config.toml
hidden_size = 640
init_std_o = 0.00483
lr_mult_o = 3.0
Each number is 128 + 24 x the weight over its row's rms, rounded and kept within 0 to 255. Layers, rows and columns count from 0. Numbers have three digits each. The size before them is the row's rms in percent of the matrix's.

# layer 2 MLP down, 640x2560, rms 0.0588, rows 0-108, columns 2048-2175
098:120124140088131090140103081120166114095135150149113129121145147149136148117133175129113123123146141120112085128138096172159139138143117111155108175124112141122122084117121130120085160178143092179106130108125168109129123110127115138170116149158076106125131141157205158070144139130146125122121190096119103155115140106121089127119125106114119110120144116132142132152124136139102135131143
100:132160131161117147144105154120136118153096140128124141120111149144167137157159102123111099132097131155166116153161133113102156082153102136126104150136091117134152116112094159154151127136130130074126141106133130155135149124158148124151131133129144104093081105113118112146117133132159096148099148152118103143122146093109099174145179139139138147106142139107116092157098153149129172150103
099:141113111152138176162115087168121172145119120135101130171131121105130164126108139105120096094136158121114141173163129104154112119104135135156102134173120162078132135124108140154147147117130116144084116098146159153102116160139141149151151160116166122154158162110172132148137106139144083150101126117130113120114158124144120166141138154112116105148160135144106110123151084129143130112138
101:138138145150142117090135110165163117125126089107134174137124121090135134088180146130096135090105124102088117121127082145114156167133175097115140112117128125098147160106121114120155145124171132133111119119156108158157160097117159144164107135155095125148153130116146117148105128120139139096095151134156165104167103142096110130096124124112096180110125164139088108126119111125116135141149
098:125153142134125172102146104141118122114157143126101122147106134100111121100153162121155132105145126120081161148107116113158128144069114108129111120122151133177140141120126144122132124141135113165125125155142138138127150124131131109100095123145174120136154132140147129181128131145128120119099107133132142161153136153081131133075124112102162122120152098126093138165122167152120112157134
097:129133130127126104120120142125133111158159144117160135118111101139092193119158109135075123092125107111148128142105168120135133164116139068132155088177126129142168133151142111111121085111122105144173118171109112131158162098117139128147136120156139121113111161158133134148131115117134095133118108136112113143146137136138117132121107111140108177147137102135108145164141134143148166100138
095:113142110163128127118114107178157143151157125181107152101174137149115144120134140145141110154055157094169176128161130107153138136145069145151129122164172141164124157098136128122148088098090120154100177084090118135110129106129123149129158109132133091153177132112129152131102140116104118128142168100148129127134148095118134087103127129119129116148201109146114152108108094125108073128135
101:131122127102110171086160157151114135106105134136175146153108144132137132105130154152111180126109143183174098118138151121181107082095139122092147123115135163120088151106167124153131129151152158133110123098106104139145120099134133119116194101103142115141173100125113112176143137144151133100104178110153116078105107113179081090119108146152098153093146179119116123156145168111138169169113
100:141153134163136122119131094106173142145147145098159154159137081135061096133120143096118154112104128143162154173113073123129090132118130164203136126089140155139144133142170098136143143144090125137124138153116113119114139130155118133145155150112144154153133127099105152137150103133105100118146145124143122145148109166175157146149120163131101075110154136098092154196103118134136088150125
101:120133119138098115126125141123118140138133161153102116090145131117189127111134126086089118152138146098116133121153164084129143148092110101110106105118151152143100158164120126135135116108107113123176155154156115116131166134166118124123094103130129144078186081097099120144107130110131139118084118175127111114158109102145095173128115113139092142129130092130106092140147142136168113122080
099:118119135164155096119101128132120086110119115153106163106078130150110104102143128143102146143142124125109125123155122150132142124118106126146103136145146126141113090124113161143088117124122126141092077138124165148128138137130148108125125145103148117120137069110103126119155108103107125131132094081114154149146079093126135108096080109103133113099142161153119141119096149116119074121162
101:164154119146098125113129161144176101122176115110156136112136127157148146114139119127125158149139165143121155113120123127131131129132125175133146113120102151144120076112121140169176070183180117149128133129095110161134108144136157113135111126120130099111168126118165141122111112111137125133116112081114136162116122083145122124159175134119138128136110152145151109113119145126136164116103
100:120165139108115085199125162114127105131155106120144120140108152133109129116112128137126124129148100103121129092132100123087138108137121107157135139123116098120124138140166071139132111092114100179149098171147170168154109148117122143107119123132082145146137132141119123107147177123117144127109189137164146100168115149096064137088139102113134115094123109129167163142114088136115104105124
102:124143129133121135125155158116120125117080105132101145141103125119117111134150072147141143127090126171090117128150075107106080154187155156110169118118079142177121120134074119138129093129107150136135131134100126122116113122136168108078149161130120094106122142143133152066145118182088111148107135143163124091135143131134164124086110124150138130117128101122124095135131112135146101166173
100:130132125128125063140080156120164092083117127138154122117160126120100151105136108119105139130099126119110150140149123143129120133153146102154148125183109098152128149122114173131124123161140130103114103140183130125115137119099125130155153130120086123151125120167098147131129111163134124106105132065118062140108129147109131111106108107129118085149119120119153151122124120133090140114121
100:147131148098131073135112132091136126117126123124129155135157132096131094146168088114121125107147141160112120183147150133068091131100112127121132151128147103090127094185128133100102159117121135126139119107109122105139126134165110151109140146127112145118107116110109114098110131140120099159136097125128067144131092170126134113131131136126099121119150168123123083164085138134150182162096
098:126147132127125128222124094140136114125108107159173096124106110127136177127116136124125129106140147101099103110144120162163122133206121121128133128107177118173126147147155101132117090098123144132158105127169136134134128164126107144132126145087145149087121109112099146127131140108132155124112137087167114119161112137155140150137152114120142161132133106143131127173144130107083115137134
099:129146146104125106135172104129152167143109144109137126118110124125149140116100121114168149115162136122142131138131155154091152107141118077161133103096082127159110107134098126144134158139145125113133095131184141201154140104102148133112125143113084148155084100143166072177127107167152122118145138164132121135151145111149139170093122098153114102149116129135132128133140168109138112121120
096:114103126141116164151143128143159130159140147140145109123117131116149132131131148113151100070135149112164109130131133139140137096110121125140127123154158115129153121131167137117148102088135096118152178148161164110098086147152142158128173144131080145107141165116131135131125110156167154122131165126172130114154116109155083108115161092151124097147073100095100131133157130107143111099109
102:133130104137140127148123138100067122121131087151110105180161090147118096146098132141106095093122142157179135124126132107150122159128138109161101129100107175118124099146113110125099136125129161095101136117129096093145114115138110133113216135115133139138121098151124136098145142163152125099127136106162103141113116120128134136151116093125128124138082112134117120140131136131150100095138
097:126133113145135116133146130110167147114138064119120148122113141143103098126159141091120158121104162130141108157112128130196133137134112103155131117106125120115126079114136145102119125135160140110115146103115145094117123102120120133157143124156098153096150103156074146122130138140119095117123167125149124168136143077081145163108115153146151138130091140123174106129178124133123127121104
103:135117138145119110106094164088136113083095115084122123110108118144138123130119121137083133086111107146131161182116122107122112093118106150109132134129084135144153112158121139165071137114117093119153166094170181141134155137133150115149107096148176120116094148139112132117181161141124103141172130090126124128124097128133107109173088128148107131145142118106122125135153148128117156149126
097:130116127130147097164140118116114114114138138120088118138170171151093144129067144154147116113153140130105106140107151123145118094138153082161144140145154152159127095120097154168089122124131102132160145163185141136142144112125167097116147122096087176117154141133120120086133152116147118089156141115140178129101111088132139157083132103122107140114138137136122110100117113119142151116094
100:107128131095127113135113144104164129124109115123147128123117133161129136130104149136113128138092150136121130124140142140149112084160103119119085142111147180134108114149122130145152057120066143118099141155097070099111156136102101126160124111116159157164136102127127128099134109131104154123144122138125138138134082109098152168146142138134125132117157118149103113124140114113107105136115
095:126148126137145133136138063124133126094133099116153087104100111154194128142157124121161104139151139134162126168111138118105120141107121158138103117140150181092124113117109137127136161083153130138120105131115090108133138142089113123167092128143142166110166114105108108096117150155132083115174118145132118114085140168097110103130133122139136137140175130118138118153135110146124121112108
096:116095115146134179157149108129082165108087136139112131144135134127138120147137123076125158124128137118096131142118127096145114127123068069112143149151161081157114147120110135102126163122126116130105150111114128164119151141178154145105132144177126118145154068120117095104110147124118123147146101131113117133111129118115135138104096132128105154142174076097164156137145167155112152148144
095:113137142152135141104114107124095134152113130102166132113136143168118154147071130145138166156098108153137117175108129116104092148092082118105115099142180168113153141110122094147144120137142101132133154129143075133107125096103096125092152156140137156118152095097167119141132139133123090104098105117137122129139113098131074130113121105147130131130145099121134134127101115135120099106139
099:134113100132146121124107154143126104069139083114082121161120098080094099142080151131152150146108141111095139095125151149148115099120085138087100086126133121131158164072091105099124118093093117115146088157141075125110107109142140110086145168121091113158112093164135103161134118157158148104114129173080116078134126146098151120109144120127125130086168106117138134175129163116141056114148
100:150088135117127121178134126148168150114146145096098118117133129119121150125140138089134117117177143137186130161120134123144122147118096124098163125145132102110109156136094121138164164113165132150125097146186116111167150135177153154104139134127048154072118106142185130140123133145166154123116142153148133102082140149087127143077148114126125157137128161136164100148145184129115077164114
101:134149116121109149145137159139110097107107108136143141157096127091145108169141146112144141099118112187106160140128093140101124119128121065125102130112123138099115120118172125124133154165142107104171179136158132170183152139114127130112145114124174130071124117142149123134132095171152132115090159101104164133162135123147172172113145114149154138120094157109112127147139143120143102130094
103:149100141167118131149145128136164136126145117141130116148112111169139170096162143099107117132098124101112125116116114147157167090140115168132091161132136156179085132128114144125147130106107130179128100105143135102145148126160120130135191137131143128138112173109073119160135133131121102174135159087106167144126183131120130102134128124071122136148139154140139109130156111110131169126128
103:127097119084134120108123198120132162094131133166127159114101089114101116127086103111110091152146137134134149166114155127096146123117159171161141123143113163130120141156131138168103104157117141135116112144148129121174115132118123135121130138155135087137109140115105140099107150134137099109147171135170136117119133112115141114122091110138119078146135099141082114126122097129081116082141
097:130105124106090116132132084142180156120123122125128133135104162118136140122119158114114127128108121121147158109123150107131117111151076148106113142131184126123140120101149202115124161141185122126123105098112099131136112168140153148114187117118102124118105148104165141136135112112095134109123143144107142153132103103115109114118153135116151136110112152156144142126143114125164083086113
099:141135119088128103106068175133151145153096158152097142152150121111130151128136102098127174123134171110110093071146089106107136139135146111132161136130096142088121145155128133109131137104132152182097068157106133094109139110106136110070141124113131184143140105103089145095154093160119152142069121124150157157128159119099108099149118127107099116126121171126133105139122125139118111124072
102:144159128128122138167146132100100130153145128153163171151105124122111124111155124139133139127125117090127102147149141131088149119122108136118106132120105156128115175175096074136127143145118112094132148126164177163124146137131111163103083124121129114119123137129122179133110138126151150156132138102112117100154091141152138118153138090093108143119162149143139146119183145127134136174148
100:127155140163120133125130137105097101129123141135133135153131138139096159103126093142124206113140124111095065183132127120128107117075128113147137121104136108131147172182114153152134136152155100125162159136104112135112136128118158141108172136102123140133120120192102128109159108095131138107159121128109108101119134129086136137100142177146121170131121105154102126096162102137139106135084
099:126153129139113099168143110139106166142161145121110117150110142158148080122139146105162132136136096105160099164132149149138136147130123128086145154119076145154107112145129121114129098124157095137108078159099136124131143107144108115149177154115180134125109133118147130111133115135131130173105104177102142158146159118171135126203107132156109129105115114121117146166109142117085134147132
099:141114143102086141131111107108151134136163122155136167126121144097134115140159110110112101088124126145100129176113060129126139136145121102167156107148143146128136141092080081148120099138114132123133089082092156124133146142123196150154139162159129130112094130121145152124155133117123142123100144155137115124152130110142163140132127089143093139142118132195185106104105106143113084133159
098:118123125130129070085143116097142131111095147158114142158127165123088135119128117151134144131135130163120127081119110108139121146124158041129178114122125166102125131121146109116091110120129102129087115097120066106149115120158117131119134108138172142102123118115108092126090114127121117106085164126130137139123142135148093135142125120110108161127127101164143147154101101144117100134132
108:128167147179114138114083112143133084139163141125101107163154106129139146146157069085129100125108138145166146148114139093104143157146103115166173106144097109138133122131101187144142120104142138107185169114122113116113119120124133139125075099120110146145153136138117168142124163119108120092075116104103129134128155052171140087156148121095136157068135157111148120151130135123117124128111
158:129145187166175110115125135136097099140146137113157088112128154100119148112118171108126182156105105109159097141131137144123128132139137110145118112099117189167099176145153162129163130104168135128125148127114144139158125154112136141164148121144130126207114155096119154090139117144131192108095174053139109150117116111124146119149125182149111084101104132149140149077140127154193146143150
100:116120121123118155127149124126105102135144189095085159140183161127180095132124161109132130125131172092140093140134128099108114150101153116086091103116142177116178125148179148122198109118131163114155110122130149126120114111126111144135147140126095146154139163114098142134121121143129092140162116147112185163135168176080075150118158143132146149134118158106114132134126129124118083142128
096:103127117119128145129131122102155122127116115147090142152114128107159133119090133104141115153141143171109123163140124097132137126125154120165087105106131158118137132130121108105139138153127114112095108127170158092116117124132128139147135131127149149138149124136113148090120124130093084118090096105102096111110117148137162145150143118115137151129140165146123138107160112100126126122130
096:140103115090126115162090159118119116093129090111140103144128094132174129153178132129159108135145129121143155080115112119144088130119142105193128102103117109130101148163169095112127119154155148140183124120168155143120132139102128144148097132136062150150159111148111120125165136147119109109117125141121067167115102123092129071115138167130135151088172125120159104119135156143133095132120
098:134149133116131111112108138180120126155169134106095187124140157108130115129144129156095134114115143128130099107127093132138140129149177127106134123101108157152136154141148104135099079121143160100175128101138102147160128142160157147186090138123118122134146104173135175127151129170132154129121118132131138116150091088122184137131118130118135156102130174132102135149130125140108089137142
103:131141128126139075139111114089140149115120158114132090113137119123120121132104103155145102095181164115103121130140098132192159117158103074114172144122129116127147103147041140148121114120150099112115167126106169132094123126130127166125135121160138126100110121124145127117126130120135129131138137169125109114135120121107104141140137107149163116115156096164141154099093098154125135093138
100:125091152126141099160144109140141139102106160159168115142116132155089114172095135119174124116135099138124136121137150155141127149129185102153152127072109127098185160184150089115140113154120111124143076168150116108128108094108108153093153097110107137109134112155151144140088133187122116137105114122108141130148146094142085126163085103128113138128131149114158114134107160117156107149113
099:131123129147137125107087104170121150132137151155160109102145122159131169154197112149091136135147149105137144136137212146180123162150123119150131104140140171151142144131140150159086115127107129127132163104151124138117147144134133100101153118135080109138084134112149158133125110158138127132106164132098158137108088111145101069113106131156147115144097122123119148155107092143109098086092
107:122083128085122167138117139168112126131120102145114124125113156103122149114115117139132118128099141122184152111114156088106140143155160163116092120167108124162135076157174142155145180131103113103089106079105088124142111118154127116140211139136146153112119166113126121139094119093130094129144156140125096136123114106126124120127166117126120073117161099137109147130142100146133137124146
098:125133114134127148138162116120151118125127197118121129097143139181094148113161157148131125142113132149124161087114124093101187144099116153111123103121092118098122092106147103116139160115103128127075187119110127129118139155124144106107083137136130111117181152135143122150134146112124112115157168122115120120158121138151086070100095148132133127116119124092114147097127122139111114167111
098:147099114128120178139117117136146144180129118115146098107150106108138108147161136135149124130111167152135149090135137088155186162099112134133135133106143144167159110145136136091143094169161106167138072166137131106148136097114132146114129103114166072180138131118150131156116121122134072124143120140125122120112128105108156130162165173192121113107108124125105115104121122127076140095092
098:119100129116139115098167093114161138160156129130163151147110135135143133096123107166174164104109137151122111233133137077155143154092188139135104149136143134091128126069120138105134138108144148121113170127168145157149130116122129132144148108134125133130155168132127141153123152109118115149118138108084162115128154106087124136143118108125125136136144123099145131127102111135136114089061
101:126130109154120131112147181132135070122122146103170134123090130106138115135144085162112101127133159137132145112121134121121111173118118146165095078133162138112156170089145130101136114106161137167124142131094152123111102154116115113140182103123139159136114143101083125125099154128113140097138152112163141149150118096094114121175127108134139131125153109124118119133118111128114082098104
099:130129131100124109114179141069153160119135143170123143120181109095108128148112122100137108124132131185104133163139143093127132139131104119146113087090161132121111115129128111149122129138113116105150107137089133106146134105120105107140129128112141087095152123167154112154087169142142147113154128167108148126164094142142137159122108125150120121150145113141105116139095103137126112129140
102:130159138121143120106141131128121132155202144132106108134131137118130143127149144135096116124142139132117121083081127123133121126148102154050121103120121124085142163122119148104140133137130144101101141121146131139112148131128136118117109106131141156161111111150115115126104121098149165146108160115120115142094152190162089147136122132132108120100138145138142137126123148126126105130159
101:114179128116118081130129097092113107145118170148145108124172161137124147111122092066130176136140130114136096137164138127128118125177173102151131082147134157088116090124106129133127174085144106149162084096105154111143126132113147133139155125128152147126123124110135124161154119131095125131117132100128108098116127144115067139139112140167146077090134126117176131130129109143119150131116
103:134136105134127143211107123119151123123087116187106122167133113088116165133160121096101163128136169146189146120106131088144069091125110104106101116143122140155125099174171088120128149102130100140159147124152142136137115127100092135129090173113133121131115173091114103116113055102136134122098121138114141121138097149145138157100148145127124141160129124121104144087114152123087099116113
094:127132115182119155169093122155159150134087137146168091137113124117183136133083143136139124106122162130119172133141144116132137149122110128134086137158132112150091129173122157145122183128121117137143094136104136150119122125149146107141106140099104130087105119109145116092086127109147149126138085177132098121135122153109099157120166117070149142119118109125129172104165074096155155128114
100:120151137147113107099147104149133081113119145145134136147100116098153187108117171154118150119130130124145132188104123113145119097136123098089134147074078134163128105159157137083126118131182138124138196125092157121130138097129108142112095131167115170119131120157123134129142133124118121155107095092141065144169123110117136118149139123137121173123121140121120117109166137137173112094138
099:106132127122133147127147160092125106102136126113147125159128121114069134147143130106127150114177129176103128143135122145167090142124179131138145093096135120131119163080102126093120158148097147149087160141172085134122137116096092133127132111125145121123153090125105100126104130109099128100117085091148131145102149118168094123172077110121165157125145106127105128116104115135124155147154
102:128144120152115176122137164127081164154141126115081105119129125106175134148156137139147122103129123129163140106102136119124154101130169121138112137089149135135113111175163114123110065148132112099119176172145139142137119138122135126133169096109141110142109084166126114130157150136155136117198157132113137098118142175155167151113130114113134121152099095092105138125154083112132156130108
099:136130118109145139173166096149097135133094112082090153139101131077173105124140138089114139123102132131138119137136166094074147116157166156092123126135121125059102086136092097167174142113131094055094128124135129128134139130106073104134103150136106130116135150157143175105124137106118093105120136111119125112138121060164149138118162108134150144180149107125107135145117091115147135084169
097:117125138119140138102109139118142135118174135105099115097183110089112127108136138123116130133125144122071122129094131124152125101190096134154149100096139127106126164105147101142089122131161150089136114127123091131117153103128146143099107102144087102121140119078113120143095132087128125150156142135122141098153174149119108142105121109147128093113129105128118089113134137169157147107164
098:121128111131136148132096130123116120164113125150115113101170086110071190140097130108186149106165157119170128125141121122112114123177136120133099165143159080104123135121116127116112114131124158116125136091136146143124123101151119141097106141110134143126188138092134149104128115139148176158128123093122125155128147104091173120078164141110151148058120168174153113116112143119140152153156
098:117117125113116061097117129083094163099165131116123138164131123089187117130120158170127142112130141133137127167122144147172106086117157119139159107132161165106100156113087142121125168127113139151134161068143115165139125108126101122152110101110104094104102180123134106062131107136155153115116131146151142138143152152077096123095130120097140131168143130124146115116146156141142157132147
093:131118104129124137046118156096083135122141118168131126124171156153081107098120072104132131118075148169133104124122141104117150156131128120147133112166128118108152106092139116133144100108126145106142115090090139134111123161130119121108113113128125179168112110145138132107145163091094124121138123107113105101163151134116098128160094129134124129133143118144112136060121151150120098122135
099:129113131148139141154152101139141096078124150116099180126112111125120117124092109139134162147130123093162113106162107136121135145176164128126122120131124092112127126123114150110110147108095106136080126102115118117117114160128158118158171176120162141130127191101136150106111145130119151107114135155105137128130127118111153109124149083131120163120146122097146135135100148121111104129160
097:138144124112127124123141139146127168137148139128142136147128136128109141148162135160130118160163117077138108146126113110086108124122100125128142130146143112118129136150138166129113148127159128128130119115133079199115086113169128141141155168139145101130133115149089121122108121128125162157140136159122148149121109105092168195132110173085115095118135106098150152125145110144153101144109
100:132105125100138120143118143095138128054108085147119099103100103081076106099139123105125113128140132133117089101160122126133138153118130176145124176146097160076139112145152109140141112099115161156153152148089098148136100122086133130125082115112087116115121107128093131106130114108141125128141127147097155160053151084129120120153129126121115129094162122102142128132133170129122102137102
098:148117127140136157120126123124134119144129133149084125159120099141122096135092116169123139115135155085145164152143143117129117118104124133151075107100139109125099136111154150133131124144146100129137131176129134096119140120127126124131150119122159057140103102140115135127080133146119105130111109144111143136170135130134116076110119123138135102113106077123102154122111097140154149120153
102:135136104112128125101152149119070121144148128132080128125173118095085132124073092141133150118133149145074132102114112082131141130118090137094164147167106136157121117174126098160102144137121127099148110122133134173106117159161162118167206139117108140074110120140150121112155132119136128144136129146134135106124103103159099082118128148089138113134147142138075139119169156148110157158132
091:134132105114112160117112085152127108111146141142119161109120136087122120126116126067134147145112090126151086128130150108126147144123104082149082128171120108135179124128137124102127105102146097142083120118137086116137126119103154108131157121137130123131131130102058141101139159098152145123080094173141128205137154146117152115123114128128131138127086102105078135070136120138146115118142
101:106172122094135148128104124084132156152120135088116128117152112174142120117172117085100148121180186154149157098133142146127142147138124128102129119136135173113157116146083153090110181150129119138104128126127145149122141107123104116118169145143126125093130148138121098142154111107051115152124148099142147157093120081142149117117141125145174111165109083113128149158135098121142160103099
100:120153118141133139128144109149104133100102116100079134112095135119140111166098132132146119130110141112107144079128073143149116131166127090119110120084087129132108116135151150125121162096173135122103124090125161134118110116135104146120103129122078157145132138127115127097155149153109101128133100151124142131138112112147155124128122112134143169156128133087100132156150102127126133131139
101:125129118069121124152127091153094135094139162165152129134113125166122139112128158137133147143122146139113113131089141116164123108179128156143133104135166115116124125185130149140142132114109113155134097120107131145133161168108127124129202140119125118084109085150152114131124088165130116141114136049127113125079139113117099128123122150130143123104126172118110103149133153158118141140131
102:146120130137119137073104104150097144143137110069157126127122137133111139097160147080150123145108160098145121117121139108126142128119151157113134167114111138122130112151133183107158159124098123147129144141127125156151160117080107108123101130103121135144132127121171185128107102119157162119137156130142098187127147114122161128121126161133151082089139113115093197132144122140151125108148
102:124115121157119119166143110178173140095117122106142139127174113122136149107084140187137155125132150114140157126142108109108134144121140145099126086093155145117167142110125166131149138114140148127120143100150081140148122108117151109125130094104122138152181188168104135141067093109126126131175106145120164142162135109104157126123108123093163121143094113131145102157147148112131192192131
098:131121125152141135127127165100120101116114142135145109128099122128160172134164134122083114111047136142113095113117143118098112144126108121074107172152095129153080140127132128102170192152104071140143066120140131116128138143136130124104116147107099095103164120142108104175149092149156152105075130083134121116139104123147144137136128129112137089148110103095117121192086156113146175127128
097:102113141129095145158156151150129110147109087115136156134140118116121145124105133136124134194140104115138143140112106177151103151109115163091122155124085157125126173125116168150143122106095104159122150129120099106129091121137132098127158193116135129148129184120107127154132115116151139128178110154152156134115125130180132134118139114118112170145124113118111136142132148081135112122080
102:118134142116118138109129130117124140077104128176103091085128137147162101152132145128142050157144126142125137163141124178122108105143149138156098139118123119103133148161184133130124133112126138123133122150120127153132123119115156148079085126122127143123182092074093146094163127096107158127088110154139082118103096155147183084145121147090113132108119159117081111127096141140160140124095
097:110118138106127148099130131132148130129130107124087136115136132150140145121146126158142181134083136110173160113116138107127097132167127181130122165153112167167104131147118107104142136127129107120103078144157153159106085098111092155118177155155133132096112167132108129142142116121128094123115133145101133131131084131200058130195136138167112143104139145097148123122137139157132102155155
101:142165131150111097122114104111112122115129102164120135134214106127102151142141102063172119135117160120090129083153161096153159113108107124142132133118100125122166103132131111114125118133094145139132154120096192116131144122126094110137103158127133146139119113164166123116133149130107122139123149109129113162111140086089122157125126124162155107124116108137138109093136101132132157107115
101:142084095100143103087100123121120129105107153164131156127107136081148092149130133111113116186119168143141162140146141105130116109103099143128127161115156175126099107133160127122093096170103104117110084147135104126115116109095130128166173126142095100087159164138110113097140150133121146137131129143123118089120101091097146153146095155133134139163144108088115119101119142143102135127155
102:150114118126122158145108111179153126128112123115103088112138081137152116121132145152145109160113126141166155129135173105128138100148151108105130116169133140120106116128100108176102119124120094125164123077146153119108130110150133136122161125098120094136118161121118131131130107108176138162104145125147119145153091103139113095147141124118121123134116068100126128131139122143098122106159
102:135088104180117118189117153120122110125101133090144128135143136094114102127149145142085101132109136103114091132124149106125132140099126073103126125117119087095150144140062160148096160148148145110132139145187130094094132100163162124099110150153129134128101160149103133103126154128125154112161140089146157106190153112096150132163131126164115162127168176140207134128145141147134082106147
103:157100136143140118150099115151121069114113148170148093137092136115143119130184112140158167112190167160103120170134148083102119143121143075133152090130125099156102120083092125130157104155105157144114091158111110125106123133100159098155154123154126145196115153111146123141162138108158096141105135124103123152137135127142093139128121118146142161160144180128122152087127149120144129158167
104:118111139143135156143147145097091109135176136098100094154125127150112131114149120168134117159102151122159116112150134110161111174100094148128159128150112112085154118161179191193119119091118121095133151157103148065131158150111152114144129139140161104135157133131167178132114110130146083142137134123169131094154134090139105113182091111138131139114143094122135130124153101116124112107075
100:124132152141119116126107109160137149132164155084109149131116165111146116130095119156159146096141168122113140132134093139107175133122095104135122146114120202135134132143150113138103134098128125155122102185152113156120137104171115115111133102152111120093100124107100133107098099117100124120177132102141126115135131128149129137140126170109131100117141142148144105108100132119139171113138
099:126093106110123088131157124110125141140097138119121100106123121126184123142126114149192161082113128126150161148153156111139150096097136150105128116110137147153124132091103135118135125088155121148093138120081104121122133131122121123134117139114124121137045169106107151123159148150127121110126147101159141154092117105170170153086158106142124154168176118091143150146170113132109133127139
102:130107121118127188098119136102160133118137108136157114114163142165192118154145135143149112136111135154091126163136103151170119107120070133134109144151153160063151118125145093129093130163090112124140136118154119110126122133161129132147116084123172129137133131118120148111150101100165157134113154153108138119145118109124081149120111090142105129092063147146118117124093122111110106134192
097:132072119115139121122150127136133124169109130156146139110168149127087106153136114143132105136083145141151148124132148120141162137122103105129130126170103128121148125103133149134132154115152116088138145066087113139140113118129151113113173143120116120091169140192111090092098124105132133141118134095105140127107155140132141102148128120158140148123087143127134131107075108131095118172130
104:145109105116139126160167120144128133144116124132090135107105123133108120110110140119109120125155156134124096182106116134126102154128135112092159125105140163138108147112094085089126138119155121086125147165105103144144080142128149136148079149151175163114133099170151094128085180156138140128160106127150129140117171132126099124155111134140130130182077140110101147105126144139153113138123
100:151134138110106074118113118110121150137121122125109143149094076121117152126090126101141124119166134165103095153135124118095125130127144122134115118128126117113121091158125110170139130139144148159125088162110093134137129096121124157113157145101105157087122111112130090171129125153121136107161104124113170144114131161127065143104122106118143125118141130141163120132137172108100168137154
100:127093143111126088156165167109122094106109131132069098078130104143177151140133160129109126122142152143126123115129137110090144141141105124124140131142148114129104149131172179103147082172148131110104144186129129109125124082170152129114114105141093128141118109127101108150135149114150118130069157146120101141120152177118119112099143151123137103126122148105096142125159091125159137102089
101:145111124129136149114102138121110081121109116133145134138102167136130117106152110104183156135096137128149162188135108150144104155133146143162191140127112095132142149131156156128136134131118120142129080089157082160098122150113110145143098116152119135135104134103187106153132141130129095139128149081108105189113062116135132097110138116135147100137144106127101154131135104128157144092169
103:141163126123150104156114140125129133111119142100124139095133114157104150144117137164112143112145124178142098115144122138113111135088159121144131135124103116094149135148132069112148109147094116117142126098100109138146113155103136111135090108143139130112123136124130100196089146142137102121070163144144117153094119111107145168179116100134126117113102144128125137112102131101145169120134
098:120108137150129126114099168148110103132105139140149108131129124160144116096131162160134102121136151121184111135092111138153106175167100143156147108116102116089146125128105119107092133152117119130184166121108163173128115141124126134091157154116136111172113132120120174133113109132145103131148160128097127162143102076144123112139110129135139156100094084114113104128138131134122125153149
093:139090172102126148176106141103150148115095133139102143077169140101101124121120116118153132113148148158087152199136112138103150135165122097131088136130131149146103137133131116142121119139125126085134117083148113129113125165123114111169104137121157156104136126104150123156175148097108104138144143140108143095148124153132116126128086159101139137143122105154124126136088123110117170157135
099:101111145171113101158155107105146120137149150098179158118215135141128090114133102099134159104160124119131130152127115112122120126131142098136113136128113114177139135183084118121149130128134127089129130123161138136154124128137114128166174119133116168084089102142118074108105105123138125142135098098124075134177101116111152114117102138169139080112142101120104147123075106124116132128162
104:122121109091144106103075137120136141139126126136089057137107111144130098123155095095115102142164117128159132100131099113153130112109111152093111144125109140063144093121121088146101157131067100126142121103137132110102093131132134143178148136125111115114123128141135136125123144092133136154130140153125096135129140170087093123120144101103116159134145159115138149122145137131119154106110
097:121154123125138146123108134125061142112159149129068147109098139110163114125115146155157121091167107121107152150105162126143151090152155105123120103131098141167115104131158164123172121151144128113100129126156152150127133151157153142139206121139123157157115144168152106134124134118131100134100122104146141154141133157098104112129184122101144115138088161127132122133137126128140158102089
099:120139112123124107116172157106149132116107138144120167172134125122156098109092121122154153093153136115135135109111131124127102143145172106155133148144108131165122124140113141130121130120156121132134187124057087136118136134160141135152194097150122129111117199093126116130103096110140193116097087132165135141149140117088094165112111151117133114157136072124142135114130134133109126148132
097:108154120111118108092119097119093158149095075137124172120160122143077096113143136127184111131150151128129146096099121102142151127109147135104098145112161135129131106125150122122137080118140127122080106091143124121104114116127150108126168113143113065129131120107158103148124163140130146144138163139091112127119097104152085127155146151137126129136084119130116159093110061159135106150143
101:118157144070130154124092118139116102078161123124085120120211127146135145149146155100137105117143135157166129145126154130104153115096149098074175124100138126108144128154186113114103109112106084146090114111131105167162126131119090160103149124157132091099107178142111129145162100139076156152124137119180118136145122161142089130143134125109146135134163104125155144107113133159135121116115
107:147136140114109115115118128152134159171142112165171124118131139101091126141141126098125157119148117090123157135107119103087108076126096124112117165110133150129121172111178053138113089136107167136130130141111143141114131141115122105117082119145105142122093133115101165123147118146108138151150144182125116122117136086103080136113136145126110115144078186151148115148130163124135115148103
099:117133126128118154149128127116113124115136096113158125112109102140128125109114154080177120132134127135131126101108140126131132111122119090173121135137144156123112133131138125151140156079111126066090163131124072155100138108121119151153156138123111127082148107118123114110120150103117136127124115092148082154137124116194093118129133117121121095100168090154118098176110118134127078104130
099:134136122154132089101172114126160136110122111132115146150097122121134077124146143101124168155170157155134126162091151121086120131125102115155101136071122151114121140149135061146141116119134124102142144141120148156104157119123086117133092122111120104108099125128112138148151143143128108124176127116137132089181133121143140128130091161124147098135176154139112138068131138115133140134122
100:113133121153127167106109115118166154085132126066136141135121121141106141134135113129111156117067151126120137128151128151134146171160125124138136132157130134100116066125132143121122148143148106107111123181114090123120146097121113123143137132101137137109091128155081129112107122116110137125108123138146073127153135096119125096165147129115141103119085099183129144153078178149093127114122
101:116144111125133128141050096133149129123139114141156220138099116106141132168131135122174121146124139091156108104143145142152162137156097132118121102116121150124147150060164087116109053112142130159133107104116142149137141160125155093111128129103163162137145130098164181164137157144140111125179137148096091136119149129136107137130124122126146123146088082128078151129133086144163154091167